Weights of a small GPT-style language model, trained from scratch on English Wikipedia.
Size: 13 layers, width 448, 7 heads of 64, MLP 2688 SiLU, vocabulary 2048, 43.6M parameters.
Training: a variant of Muon for these matrices, 519M tokens, 7921 steps.
Each number is 128 + 24 x the weight over its row's rms, rounded and kept within 0 to 255. Layers, rows and columns count from 0. Numbers have three digits each. The size before them is the row's rms in percent of the matrix's.

# down: layer 3 MLP down (transposed), 2688x448, rms 0.0982, rows 571-630, columns 112-223
# up: layer 3 MLP up, 2688x448, rms 0.103, rows 572-631, columns 112-223
down571 104:125129119168150088145125116084111101118146113121098150157105124138115110133147115140098071132096119137171135121132143088148167137133133152160116127117140153136168146152115093180137136161129116117098149130123104147099097128146111087088090106115123123151128121119101185145132127106115109130153109128072089134118154116113162125132105123143
up572 111:143143138158144150108134146170111103142150106154138131145139118106129104148109125109128089124064119111130164147108136162115122150157175135090141166103139116132145112162076109149146139084092123141113120108123104131140097105145119146101159101144154125144132101096126144100139083111124126171125100164147124126144128101156123114120121200136
down572 105:137125172116146107076121156125161151122107121137115117169105126166124165123120143161148133086126148175103139160144148122112106097089148113115119120145098112118127189131123079086135155146112154143133132146103125101155123168143126137124142134123083151117102117165132120109081121110157116104108122120098144148119087172126133133094118087114
up573 093:119161148117108166119116136149094158105117129084129139136119102104063145113141122142101104153118127118099106194118150148129131106113168142166092108148145120108124108159089093070130122103161111130118108136117112129119114123088129137128158137129128139139142098133123193157123123134158097137105125104118109106120138109141100086156155099107
down573 093:132173111132151124132141146122178133136172138160124112120129131149209142144108132123144094137113121113146119126145116130142083070130137087119164151153126133113134156115095119144087113124145125117102135123138134121099167141167127112128121158155152119106138117152167130120144131128131144096158117166155128142111130124097126156062165178115
up574 104:084145145106157145115142122174146167148131148136151141100123145115145136117113131130189127073144140098127119145165107140149109094141126106136123144121120142165150138131049105141126093159109167126185131109076153158115121135157110137141186138136177127135109078140139148134077138125179123144083150106093177105118141144125134135123155126116
down574 103:070124135132134071180115152117101119107112115114111119161117129134079095161151168138137122127136086125116109141145119154095122103121161114135144124129165118147129106140150142148099093117097157102133106103153152155114102150105157120147116090095120125134161133153106123109133103136149115148139110124144129147126158122080147084165116094144
up575 100:173154116140093113124114133106115130153135131105121088093166174142118090130118166120116099125120134127095111145127180155086099092099102063120094111115155121104113134108153110140148095117134138154151097098098117124119163118161113107125149107151147123091103091144149092147130147149120141119103145082167100106151130143120120120166141169128
down575 099:167114157149132159144151175141163143136180140105128123126093132112133133102126112166152151160120113110117158114137102108119127056090139133120161157135093127101191167137127143143147171124119109103131121128115149125137109125156136147148103177082132092165140145142081076115143118127111126128107123127146133142158094106100121140157139120128
up576 086:161082173170116117094114138128107137118165089106130172119113133116125133154154139098175116120090160127114118131125127122089123128145155117143112106132116151125181127118117140108109119115137179127127170139130173152127070090140117131111139130130144138131115133139153107078110121114116120127132136136130126120096184139138147160122144116144
down576 091:137103185158126120157101130079067113114088108143172128143137102158119118138157088093125106115078158115160123096146109143160147130151150182133125138146126151143132155128130145097116131127104173126126105102118148143123113200091135168136125162065106164131131139142148137104112123080134129091118140142112113129119132128073156102131108131149
up577 111:169124125070123121110175129149160123140140141130193137092124143162162138141124131111136141092159139144152143130132158116120141120145095148126118107152123139137138077126120129143091155167132151145141138136098110139151128157095117155103154128143126170111080158106170133129144141127129163159085154089130145125135209126149133134123139109083
down577 109:172148152095132141124078130117100131143123147152086126144115152167065115171133118149106154166099134135121170101152163123144108136103137135136162086137141076131132122101122133104078157152131111156112105165162131100153100175127114124153119128102099100071118119124135145140121147123125114098113160104147108153115082148115105090122162124146
up578 098:137150134110141105096132169126129153146145159158128173176107165068169136120112151187127143136117109078101134107143149132145126103112126113145104135152114130104087110122126139137140151155164095104142153130154129121102137129112148147113136087106157128109138128134140101101164115118134132122106156134136128109118105157141163132113148157177
down578 086:105161132152135092183140129129164107117102108115115122125140155175129153107147122114116093133149149158118142172086077137086141094137167135116131111122098124156115109161143118135136152134116136144121107163132161149133105121135131074155120126136121133114112133107112166155105121130139151116146115088119134161139137106087112156136142108117
up579 083:111095163158177114121110119126131110097140163113074140181123072154119116161147139117134152147119096164149116128134102158102133108095124075097099121101087143172112106144096136128146127133136159141135103096128136109135137140097143132079112105077109129098098122156155069099126094120132127123099129135160138113152127126150143107160113120120
down579 084:102125108141119163095075096106177116146148151078143099079129119133161147124219096158159141074114136103128160110104147095090147131138127132124106166133148112152126129166089107118129161126119133135117107149103081161119129157152119128193086129120094131095126082060188112130130128128107112133132103128112153105118088125147128111126118140157
up580 091:136118129157133138103145152127095152169115146119088132146168106119120126133109122114145154126102136156140151128144170126188125172121123130114167127181129116117136140084140104144159116120106163159118109121135151132108126134115107136112118097154105148068135128136193091121098076121129136110117122163117112131113092093108088104141146128161
down580 087:125131116131088133172088135137110149122103127159161133144102098098118110146100143146104129124124176109139128133135110144078152100132121140147113102086106150119160121078095072136092108132134101145135160141116133125187119123137128071112140140159077171135163114144132116113124125128150135132093159139102095101107109129171164131141108129147
up581 090:138154143148126116099132139077137125160123160139100090124120127125149140140101140099117147125129172131132116119150096125118134121126069155096118132138120146175171078132111113168129089160090138150137114107168131157128105147150131138125106106132108123168126123121122123095115096128091118114121130148093101127129061131135144125178164139166
down581 089:152135112182099165145165112125092141131151114140126126109127094102125111168139109094148139117112159114122079103109094172100142112143178142176155134089135129182106090156123145116180151105067130133157072118131134080138137149128081106141126120117111130072121113134107176136142069118115099138096111075102133106130128131118113159122134139181
up582 092:133107079094148125126107102136118146124124118145116133113109079132090144162060142168125096116095114106136135076129125068112143164067101107148109129117186147166128144168139127143136132178127120097139128141132155126125123102128148109139129169168138086087110115150104123186096160162126090155141125106162103106149108136110097141115150177138
down582 090:153150131149105130121127168163092133134113119123133115139127135125114127097151147139115133140174124141127139162160167112123175102138129159119085127166141125098118151178119142149129156108113141127077118117077114164131120130138170138111139126100113131119135123093154162124137128127110127124110082073119132183145179099112140143131143107128
up583 121:113098114096111157141121093092155127162139102148144161124115104140145191127135173162138126116123165132155129110153113102153093130061097142152147091122152134135125138088152115151136127155110131131109134125103132157124182126085112110145112095110133134155135086099114082125148114146104135132132126169082126129115096125106163142116125130164
down583 114:116107143108138113115138173180128148100167122150110138117103151107162120128167121118105125135109148133162153112106103144123164101109139127163110114148128140144160137163122135078065133133123102104135162161128133131088128134132164120175140088169142102144156097149124108114123181134130163139151137101162116126123128128139129145131149145105
up584 090:097129134105142102131144080154132143107136169135110117133101191099052142122127119101143146143130137164153154141134150105173094105074136106088114132173129138122132122113096141138111169110131058091127139135120096109127144103125122108092118127119145119140109136126109095137151117147148099130146151110114128100146128112167083109082156147125
down584 093:112127154106131123120097170106107190116113083144130111092170148150164144098084090105121114119124164113119171097161131086114143147110155072122139138169119145169136126137071152135111096150171089122150116178152164069135141113142097163142152115154148108144147129141127105096135124134130126167146147120135112142137105144110103120157079150120
up585 107:160138127113146106116108114103123137077106101139092118172140156100119145124091174172140089134101149130136162133104173144158102121150133125152064139132149144132146061104123124117122137109144084132134147146100107152127151153132161121152124130130148070140182139129132100132114145151150103108121115138146180125157137125122147163121104129118
down585 099:099147164174187090140106160147102113098090161123108150158109092167105147136141136125153112124166132086132165120119131137104095128088089125147113130118160097104115121143149116137134113114147148128105121087143100132078157157119099145064088153160132137148149137124128135118124083134106142156127147133107114135105162164151126141163150105101
up586 116:113103155144141119121148135135139138082144142119115140122158130113150143170090122124107128153142150140131127102105095158097097162168137172085139128127130117105142136154165148145127120144165189182126117175106166209111092137139107133166158113155103088154150115096135077111127122111132160121142120138124151133115113104116091127152184147101
down586 117:127125134134117084111082128146169179124150104088153126109169110095144099151108163126128168167095125077141139119131152151088125114135141153076110122156126130117100150118160121145147097126150114127127107132139132150146105139152110130119119111155096113097093136095118122117128143095104142129112104122057138168148106105146148096133152093131
up587 095:074181083151107120133152151105119104133099135142131139108178113137092161114140123145143109092116100160179142155126128132139130101151142099105090137144141148133148148088134154152148139102096119135121115137115122126158123130115124176122107114142132122088121144132120117079133083100156151135121147125128154102127097121090150104173152089166
down587 090:141142135118101122123136090142158170095154143109131088124060148151166124126084187137120124155133096129144124090123134113145142136117115138151170124161158075183131134137086113137090133176143162127125102134114109148150123162168131121097133127125137138144131099099139150143152091155118129149157137137118131176105164144125152114105115142125
up588 074:107119122144120133087145164099124110141122211153165104125158146110170149100130156152178149106171168117138127129123116154137121124137141117104111137129117138147075081090137141139113117151128124145135126171138161159133131127186141168114111143160102111113126141111162127121111150119123114098148152075123149132116082164129124171166107152122
down588 075:164167143155100165111147112148144124095127131166093160163103125163107111133073118102111095134129143172145142145119151109122115113145098127120116109083079168146158199149123152124157133097111081144079161150132088121139152106117101116125113172138164088136108133097143148134129116151139095127145152133140139086121190122133151143104149090148
up589 094:162177114154148133130146150099120133132119174122165150132145119107135134133142177142085087122086167131097143126139134075110127152117092125130145126153158090147131160171076155142154102155148158126126133134119099109134125143142151122078133138117135117113123137117147143122142097120123152104155141125098133117129081135099062186143086160139
down589 091:150154146123148155135082105178113115112148129145108108152110093105097119115109111121125125162165099111163149099080127182130118136111164163111078137142121121136128126137134104106147115102115119107133136125132148111142135141151157142170144104145136156160102142111151086142165126118091144142136156087148145140138151173100141109091167137106
up590 077:123089120177125095116091153136152115120140134119137107080109129141109127129101090118122153108083123178119170110110136090111102124119196081121139155129122170122118110090168081145168131101104104113134159164164097198122151136123142128126115185107115100155114155115130139165127113106128131124130107097170152128074129128128144116123124125119
down590 079:135163193141188147152146105109137139110121147117149158160100139122126138144129134135185144077112188111142092144177149144144153136118086120111123141150105155140120104162102139146114150130160126127148112141125129133099137113147071165117153123143152121129145125125154149147153143156146126154129129142083159136146161113095108159166136136165
up591 108:099088147123119151104104087135107175152145135146099130169138105107124111128157153123105143124115120114111117114065155108078118136128102095121119153145129173136118162163118161167092149152159120119067153135067115142131112127121133065137143100124098116141107119104146160131166113152166098150147109123122124104102101080170122093104157151096
down591 108:145130107114103157116110122117114168105151069098137123113130117146116109109165144116106087112108166119139161104130094130087137131117162109148149136128110102125189099134166160151131171156099099125123151173087157122141117146127171167105119116153136137131131127147168112117166131153134140159122126138092066091117140104127136137161161129103
up592 075:126133125145094097154127101130142112125114139157127124152151134132105086130152109167121096134096068078087104107179118101180101117131148158139147147195169113115129155139125126108133128131130110100086142150191131158139088119146056116150114080119150159114090116125078093123114131129079125132131082099138153116188147134117140104108139113129
down592 076:151124134124135093128109139160105144115107130086113161139173103102138102121124162136114110101115126163114090077129151101153132148145130120121143127098073139170143135129154144146145137092112133134116170120154099140134161128121162106137162133106154162114184070117160106128144122154098157119110088132139120141141132119144119139082090142150
up593 092:138155121150125156153177138170134093107144127124165151145167096151160107120127157131118130111138127107108130112105106120122138143096115112133103122123085145039132135151137133142128121140118165111171142118127120132109147098149144157198142112131189119124109147156095132149078147104108099155102111148127186123088163146147132192122144113129
down593 087:121129126107155133146144149139121131153109156153092136150114110116078092151121125093169135114142123123101147135148121091147115130147079130128179142112156111126106093136143096111108121139158138152128152076167133138099090109145149141089143108152119102149155128080110104102097164165129156141123152142142099122146115122165124149135133155187
up594 102:143121146143129117144114114171096123118139117153121193115132112135114128130097098101158156134119164129089154128150113119159161134103125139120117052119146111143149080136156169161158177137089091130102113122126139164108140175095171133106108157143115219102108093122101173117122171124127102144134116133138174112115146122127118179104139084136
down594 097:127130133109149100138136184113139166160149122143102132166139087088107104113163161134152146152123138126155138091154104130125124111146103094148115155135124143132171101166145128111150113150172119190141113116095142123147129124137119138162140126123115126125122128137128150132110132112160115174120174137134115178139081135121078087124138149142
up595 101:127140154125132130142120099157130131096117130137164123153145136118131151169123157115078100170127116120140131108143122137159152104094094151153160090124159107170149132114132118117155091106147121108128105085108127133166123120128142150093110135138133106127086106149128135123096178172115162168155153117111114143132097134127139116133185126098
down595 102:149155135128123128130132178143115124101113146124130178149119112139117146161144154134106138150122126126132113101130090154128095116127146141157163125123149131152105156169115190099143147131145139106129131110142130133119095116158131143115122116137143180118168152143136157114163150146126119125118113154166158208119114113166135075135150108116
up596 109:120133157123113166159152154147142134150145096128133110176113130131078153113126107122145142132123148125102143142163119133094145169133122153134126145124143183103118099111124149129182172117084109160097081102092139104128164143134111152157126141178101125090138137095182138132148132145132099143123139133110144145154134096160144150129098141136
down596 110:150105112152179104115115161082133125158129156121146127108142107165103128118137141119137113138115120102129159156149109154121153133145163135149134115164137161144144099120107132140121147119116147124091150110091130120110119196156127123117095137155132093050154165117126122143156110135169122151112128138112141127136108104100088169135112122125
up597 087:119143120140141149144179074124127125170141093120132147145123104148084151096102115128137059129141118148145138121127156176174109127134108143100099141147135083101154113067102128106166148110083154137106116096124156134119139119175114138159139103138110144163135157140156104180140170154107131089118129145108074167154099101135131108109139061132
down597 087:167144090136172136099124125160141113110113163122138098104126138065145136152119160110105207125135113177148138156155148142123135116096104108145101173192095148120164122127146142119140135183130109110129120142147098155123102106074127114148174149132170100164147114144121074128117115107161094113112150131125106143191146141144132141133125108127
up598 097:171113139134102108149176148128139138150102116135174100091136147141161099146129137113132148136120124120161100173130204149140139135091131092111112132119110089126184138141135096112136139110166154140164127144102140168136133165143151101088135151107150163093078113164087138132076163118160154110186136130132149104107175136138096171142110137139
down598 096:157093114151118134090134092110136129131116124128150103128172115082133107124117109153135164133080110125115147121130098149140117093136098161144132134118152103146088088122151131130145126115135121153084151101151149128134083130113153121115104149166150104148178113154140135137118158139139155140103066117121139118175131136095126086129113072121
up599 103:106112141150132155094118107134127165153119103123138181127121116161104127099072150113159134129130140141124155115102167164127164133135127144148114138089138140135127095171121092131151189146191132168127169101090132120123144127152131140073140117140143120139144149140129089125094149115137102135117085170179180156085184092100122122131156105110
down599 107:091099130104106115072110137113155131113129100101152131137132095120142128096158110139111114157149180131092144099130128098187150156144127117124100157188131123156127130130164144129108147099119058131111135127142074093156131087140153108135115155169082088092113132130117131125141128129116109178140126105096166145113120129123136080086162119171
up600 094:122161145142124116142151155120091155143097110144120129121094123141129136075134115155090145152129122132159149143127097108106087148157086151134115121114102081095115099111101117099103138152100149111086108118081088138096158107132117107136118139131113127112091161112106100159114096138148137152125119111110080163140098122103093103129096106118
down600 100:166106118117117137140123098159126152104109113147121098146133135143083147122133180125123128128116103156150116158135135112139140146070141131116107124108126100095107129060107152154170164152104143157125181142166088117158138097116117147165105130141146160107140129106129139106162116131103105145108188116129055095133130141127125102155102117140
up601 090:120110129101153137155154161132134145101156130127129128105094126082083146127091143131144124172136119109137120090153182084132149124126138109121122149121137167145139109110100097116126089111165103145132103138103129145102123142113171126129127099147163113131153167140097148144085101124144166123086094112150134099127120113113135112114119116112
down601 089:099160110140126125126138140110129152120103156189131105144111138059148106090114149145131162144104098148126139110077152115121152128128130135195164100120139091105182145151152153111130146159126090184084151166161146111108127124176128158079112118138124140119112169135131100153161151094111112136125174101109143143142140108133144081153151115147
up602 104:159150153167149148100070137116141118149144165118117137119153148078140102142100087129105140180168140132117137105155110159143060063115127136123114175137159145143146149139125118140119136148152172133111114122125107140110137142123099131119145115136108141106077105115120117069076128081102094166075149135132121214153158128117127165130105126116
down602 108:106159148114123116086108120118089135162151183083118149111180113125145118146135134166129105127164108086151127133130107117164099144131161111115117168140143145145136084139110142113113083085146158093155109133104079119115096138140122128128123117110101134131127108092107099110088137106122105144118149132156140155141126101120111139116116142105
up603 112:143149123184123158125130093205164181122152151148131168145098097086111121106133148110089092109144105121078132063121109140067163119163134126141109142150120168150145111132122122108116105133136114147147119122152110125111123137126112140139135113132095140111090067147144084157108095114103131120123154130117136094123184127077158116106110135107
down603 107:098080116127138090127127135175146107126127145146076118145069099121102126157119128110113152150132143160151132163161106099113122111066091148076120122118156095161121114142116138114149114121127134165150125093145111134136145110137142148131122124154105115117102131118092119149150126089134108108061134121111191117095124129138100117135112150121
up604 081:126142085120148124169179166151176114131156094143144160107118123133142106128124140127136122163159153128139135160076139135120095134161134145129131120148122134117129116099129142150072142117135129131081131072121129147137158148114119119066105149139134104096156153110137162120112120111103110102133119155137133124126139143137126140127176151097
down604 080:117130133129091130132086084117121139132099126121097157137145136125163125112155111161128181110098148120113135159144189112160094099087147159122152169109141132188109111136127131133121165143143163138167083128123121120102135132136150160120160105085164131128155146128141143096137158109108132156125119104156093110137088127155078076126081133107
up605 107:115113147102115124096107130076177184161133094135123114151122131170143127090154167120149161122130149135123101143116096122136142119151159141121142055174080134150140141119137099120160112082117115128160154120151124151121087125128148136174125123134138103130131139057102141142162108124137154143103139101183110115129096141105126150087111175112
down605 109:139091166098099101156145151161127106174143115114120148154124111137086133167133168106112142135120148125165139117146169091159139125099141140138128125131105132126157139105102121170130144141105105151135118148113099135086105107123188109123143105118106151125114105168110142123120113081120141113160135144088106117152125130124134151105114148142
up606 081:178155127133106159110165150130101092101113144108119143113176130175156104104128100129160170096135088109161100125160125126184120157144133118161136082134158125130098136120138131149103087065068149173096116094124169156119127179112136094127120115132177140137143179142131124085124122156128160140113149105174139127134164126080137082097147148139
down606 076:091116145131157064135101107124136137142136125156104135136122154113110138184136200112106084152137151145087163121088106182108108101088155097116123215135126142095151144093097142072158118159168074122118154167130130112098102133113126171144130127130098116127131111120121129153121133094131120123114097129110112139100085112127125157148125073109
up607 107:133181153124162138168162132114097082174130128120132142119097133094084111093131071082080164133175119130130139088148118118166127171141142135115112169167093139153117137122120158140112139113139110144127172149097136145125124109083130135183123145157115131157139140122139119089166089118113124100114129110161158086162183105122108163149116122118
down607 104:134143150137166137114147158151177153154148185125161124136156176126106097131086137102141083127136108105140173120087136103152144139128091101121137122105084161166118161116130122081111135093102099096130097129101104135128122147150119135124124100112140127130137145104146137155109112145168095151127126132176138160126104109102132071096099127144
up608 103:121141092118095135119102162147121102138150116151122143165091140123094107084097127146155164126118164173129095137122170114116106146137136121152112150161169101140147195201112180148075141122087136160103124128154131146124162077149111120142145161127155128141127165150144096134110148171130112111122095137144150129161132134114129154143131144117
down608 104:135104134125142130133090096124122165130106106092144134107094146195127136124147131097150105096090126106118204161141148164140111116095134113148155122058104101130176144128123095128144131104131166156102130076139123162138148103156117108142130159122101153158101161142165106163135127141145164089124163076118151135079114129133190166116132154155
up609 095:132159132112156166113105118084141090122079116100143107151119105141138132108131138152151134171120121150150149132098129162143159138099145123118162135108112131080118125112100130131113181130169131152105148114129121138111186113095138174135143154131168111143056153139117119121140117148094149144145155142135138154107142133148091145149165122111
down609 094:128119129143096120139137103142143166124139139150111146085131122137113116166107159096103154120154134118142108147105114146127110120119098108115142125167138150135101101157128157120137160107096125126166151126130108139109055112178125104127149104139101139164183160153135132155141101115103137172111079084086145126115102134093112121133129100098
up610 087:108152083110121152118103120130121148092111123126115134159104077096097118147141124115119140172150135139135102095166151133111150107110134120092088140155103133106141139128087158129146082110098147144166126127113095169121090113148129103111127126111111107150143117111143138114106146136116159168151133122118147160137124069130108152058104105100
down610 090:123152144131145119122123135124127142110129123152088135107141126134151128148121137128122120114088121127156143135137105122120109125169139163152142126139082118136120157126152061104130103084146125106131153093099104141178184162106086122092152188152122146142129103127144122155144165145116099154122130139157110078137102173138181177122114102140
up611 105:122134187083129084151125153132140143146117084155170113126140131079109094116125140128131145106113162110126100164147070110085136095117190162107114106158135124149092163143119092150115099122102119138120159113111104144082169078135139106154154129187116141162129121104128125126132130106134157139092145126101117143086137105132096130120142110158
down611 104:145110190140119102130149142111118120103143089156133152103114115140115094127114128154101121139124139130149169159154080132060120122115168119151146140153163141119118126173131160115151095153118133099128142131143106103217174107136141142122133094149171094079129123113137152092116107131163155124112146089063109147126115113108149141136126152137
up612 075:118108134133073133125149140119153094147184127113165125143123125105132157057150092110114153118145098153148155080124124146101138120133140139127135113121172138081117136133130111111164093108100106146146142146144118089127128148143124114128084146149112149134108143080137115121141134145162140183101087134126144132121184117163132119105118165113
down612 078:169129126107120145172114123124140126120166110146139098109110115102130118138114152131061163120128109157136141089136102111135169158101145154069156100123113125098115092152096134089142102118125108133133126099140143157142145085098128143103128134151124120102107091073141107127123138125118151103135077110139166120121148169103099074170097122101
up613 105:119146162179123106121158158109140145122120126146091125098154152105148106154108121112126125175126079171182083132160067118134184144141169158149147118134162126106086180142143102123137124115142115097158100130103159110084112144107141136124168138110123096086132098115123097141147097159156148133138096142083173141155158103119083149159135147101
down613 100:105097114130159146178150092072098113098132111106178121136135103108142155088157082133151143117139200114084097119115156088130141082164141136127153149135121136160129113118159156144119106140125120150148149139161140146138099102128126155154126072175094122120145120116131139086177131132110143133170159112107104145140133146136158097134099089134
up614 110:113079119125093133099116140097139126109089151148148106158134150111134148203132127126105089075097128110119110109139132133118114173109145099123153131170103173161131104106090094162140133110177148167123130152116105150150136160139176108142143075138142117143147152060106075119125114187135124128103125145153121118095134100123133114100114095126
down614 108:116157154158156132112088119142096131144139101130138106142144129144121183100137132133093115109100141126176144126139158099136089096139101102160134155140119130138097167118180129129103131140126124090095120133101143113142137120153094170107125153118120130123133117141130097161065150141103184140137078115097137163169140130096130179160172106139
up615 109:159143117159125123116156147138138129116069117168121152138137148091120162091096168165145146126152109127128156094163120131144134139120129133081116094165132142098130134126154144113127104164143112143137129103105119140141128080132172111128157129131085140110098134135122130121141123118142084153099136130146104164144120132143136131123149110121
down615 111:120122125118090075141136154152171095136132150126144169141120117160106105123139094148129113124149131127120127114093134150127136100173124121134161135067141154091137163124156134152148172138167114101149145177138141111131149122193163141165126113082147144136120102165105160161117135087137115127071021124154134142156127110164142104112175180114
up616 107:145113114113135102119096120111116144110143137146120088152126106152133124127132135086136090109158113170131127111163128158127135091111103164091104138081077139155146150130121118131130172105111138116136126092107145135175131140143154088147124173129114092112076107155175121128136103156108132113118137166097121094093156158129115162120113162173
down616 112:153114134165124122108152126162153127131146164123133165130163140167106113122130138095181173123170154089161098076099120122119147128142127160116160157130093094143115130156104140105128125130160149108155134130151114117129111136126129125132123104131109082129132129132102102139150144137151133108114150128133126167090076113103108183157129126141
up617 084:110130128094132087134155120156104117103110152123160118139197136119165143112148135148081097119098149131146166103156132150151088121087134168167130153108134082137114130124123123126119131128145126151131147102150118151109117131138121103165158155134151149136115129154095145118067133111153136118120141151096129148076137117097132152138124104144
down617 087:144115085109141130145141149103111111118119136161131144095132143102117150165110084121129185122091133164164131143110152141138083135154149140110125098132128185137161072149149151149098114134101142141143150150102133107160115122132126133140148128145147099128103140146135146131098120100092130146135092126138106126130134099158143156050124098105
up618 100:118123112148151158142112134116137154108110164151117103160089120124163120107153141146156147108108102161135089135133147105170106117151108101119130138120118092125118098098126126109164099089140105116152101122093119155131111096123095106066123129126097124104111177116181132118133141147117120150132153145122128113170155128121166123166119156073
down618 102:147174109154126147136123108055124181157145146169186145114127151119142166106107098115117139157137106150127122091064132144139107086132085138102141154076160174153118120139102159108082117125159122119114135153126134144102121129131090126136155168116139156083146135126142154105118131128137142139112121136117122092170105116125158149142105104125
up619 104:099155145115136152117176115089118120112111131139090187128098125129144095157110107152110144123124125110128148145108106101110144158176171123094126134089118108131129125102125125083086104138158095068127132114102169144125121141126154124115105131143148130138142158109116091115114139127165090132139136115146139110142104070099111106112123090104
down619 105:147144122158143102160111147146125127112096108092118137098064062132159092159145134131093109152107085071118124122123089107126137113162177138119116150110163087157173127142138129148129124128108163150121131088120130157154096127121117094115133161086153159154092125142114144131155120107106106093135123146177098112098117118124142121138093155129
up620 101:170123119164110108158109106112103089155132167112133124065090108113115141113146133110112161106131113115129101100146138140148107154131130161094118110100178094128140128120115125105122164104122107148121149117110148133121086082119129123105138085095166145110136144166152147096118115196128113111076134133153109155121115113144121135122151114121
down620 101:152147126122131094174125162182128132107097152117097117100130135146106152128135135112107141115144132102123131131134129113095130119101109136131102116073164145123147086139092136174083121108068114173123108125097121153141101086066151144072163074142154134133143148134147095111114127105176082116089107153165076122099102088130123099107146164096
up621 105:122100105114106148079099108116128080110137146191092150154118091132124119122149151172149130118142114147099101156144138085133151154085122177140155117156118149122091142122188137133144117099208161122106109118147079138136132086115106139094158141167122117075155159109091159105109116107117142130106162102146120146103123090102135136149101059154
down621 102:125158131158110171164131137123141128166160108080125134112151133109138117151143124103118149106151079147127112132133154068148093121134122157153151111098152134089169140121132132116134118142155157167110171142085134126142166156130142150134166125113091159158090149126088133115100106110121136125136137128138161145150145146148074148123194167105
up622 101:109129174049182093158119141136125148146152128145102068148134103138090141141141162088109116094142136137122128071133127098182157117127167134106159098114127120118093133093135107138164090115126142119169133136118160166185137114105109072156133153119141136099094125108120126110118140096128108155141124140108094156088101137176135112112133122142
down622 107:125167085165158142129124102124124093170118175126100147097151084113144135130139093128133137105166104168161190145119086106111159155118121146106108121113141093127111140093129107130152156123119102094171131190094116110114155153134091119153142118110127127135166117104106121132174095157168097108125136110124141127107126125149100106128109080138
up623 106:095077093121151132072138131109106102151147141166128144157189143155189123118135091176153091151190115129133116138153133111149107176124138114128142097078135137084122143116101139148129138138182165118136159129109089169113136106146136137149113113132150135126099148131157134083108141129162136103148119117083128090167125101122110125119156146107
down623 105:074105103124138179132075172142113117135143133147142111136151125135105109133123164162142131130097103129121115146125167106100135153133114108133138104171123133126060168137117098129135116136125145114101129102132096162100140126180106118142095113145164135127094106114174138130174096144128127129110134110107107139159097140127142089121144069136
up624 096:145135113133108111075153099111169126104127130112126122161152141119078121127126152132092117124101107087149117118064154176153134096138177148143078143110139100104147117120083131097098161121162124136145121151164186130146121146150154136099143089085129154134099156134132105125163170129151135134127154146104150128127145156129171107115151118132
down624 101:078104133110143162165121062102144107117087092111160111132110096140141126167165127141153136115148131122103107091111100097127130058110164119082125093106172117135120122143133143128164111134171070132135143152131077140163160119133132174144155134129134164165111094148069138134115102121130129135131138111146192124132102131130125161148147130126
up625 083:140202113134152112134128164175108123101161161124123113143129160078144091103154138116063125141114089160140130095125103120150113145095180132149092192126126096106158102112088112126114112069149131133180083140070130133105127112092070113130139118141141135129159139104102142135163141154106096157125123120127118111147119127094115157101133129121
down625 084:129120140141167122134150107165110156178113141090143138127097134140120160125127153145120127143131130112149171098112160155089140113127112131143121099211104141149132102181129153135081138173147127144120113096117099139112106150111110121132131133116120154126130116146147113126148144130095150176146167139134138130140155141108195094138156072109
up626 094:115120115127139136147098142104124113096130162137104118118144134116128142110110148118133120111157161137106106148095118148133147069070169131134130138085157119125132142123082091142158143121099170132151143115143088116109096126097089158112119103070159166124125211187105110174131176066079081156144145139121166125125125138128125126122112143139
down626 091:099127145148136135105113098143151110160165111131143150109171112151142136110105152138114135129104144099117131090147126115143143173121117092120181138164123163117106130162133170109138070147122120143092138180132103150147136142152076166116129154115136107118145113099143111116173121149112146129159102137137064122126146122177147105125163130159
up627 105:088147138161135103125123144148090093126080129089109108114146128121111129091093109139151125107180128105133105128134085135136170168145131117119119132143127141124120074130111086139117087142096122178168097050145167075143063159123132112166177141121122167111136136123109124123110119140159140154117117115166112093139157151120151124193111161129
down627 104:120128110159171114121144166082092148134135084075158129108156138102120095085127135112152085082135085085138161121156069107173139123169157136126145112133146145135141123102143138113115130168175130117144123120101124082093122126115104134116119141157125115134106132128093128103137120144132147094147131142167153174113093151153122086133144129099
up628 107:151124128117140086083143130163101171158160163163106114153150135118102143140063160115135136133166110124121152140113185148147111160151094134151200099134128122129158100088154108169149139117147168131159124137108118133138154094093133108143160119133130120171167127119156093162110122117139114135165139114095132166132132104115124177129117120144
down628 115:135161106120138106157135155113149112128154125163124159162116161113105123155092141128143108119145112123123161105104135120152089156140139127136097132102157074142132162120164134121164112142139158119067132124096155123095142153088145143096078159138109133141152112121136087116124156120111149154134116130104074150103143146114169143129102119132
up629 091:097144085118107123159143139176128153138098146144115137152153163116135132116168115206110155144126138112101125100156115115144117135107110118104157158145120087136137178123100148104150105114164071125144140094165132141095131105130123117158123160179092128102133124145164132135132141105115130141118130145093125124116127131126120129119094153185
down629 097:110098145135127142114118131073165126112123091121123176088113107108152173103145109158091133147117151126148122123156114145107139150163117098103115104137152103110168195139106146136147068105086099125127092108119082120121146128100133090161126091149131116163153136112097124117103164124104100115049114155164131075163120162151115130108137118123
up630 107:127136180134135090111069120148106137148137098114130127137140076130145134079135137111094120097050128116139131119121168118120142162130128154076066132120107119070170128176145095144146128090100115149120128160143108139113136137123146123120153140113107122159096138117145110100167134151122148100128126116121099131127132121097117124112091111160
down630 105:123080106105161178148162139134124112122146149188109123125184146111097109076152085158116116167137131128113105081091131171109083108132162115123125139116180128143106101142144157164107098151101163111148110084160129118149112155129120122128130144126144136139109131159125124168140098105140164090121137149164113148140125114177149111126130146195
up631 101:149104150130106182166129138134138145101100163147142172137114122111085094123125075107167124107122139124154102122151124087118181155105068115161150145143114145097173129126172117152114155122168116132111152115117125115143088125149097169152101113091120171097119093169092111158149114114146141134150134157084164132106142113146130145132132135125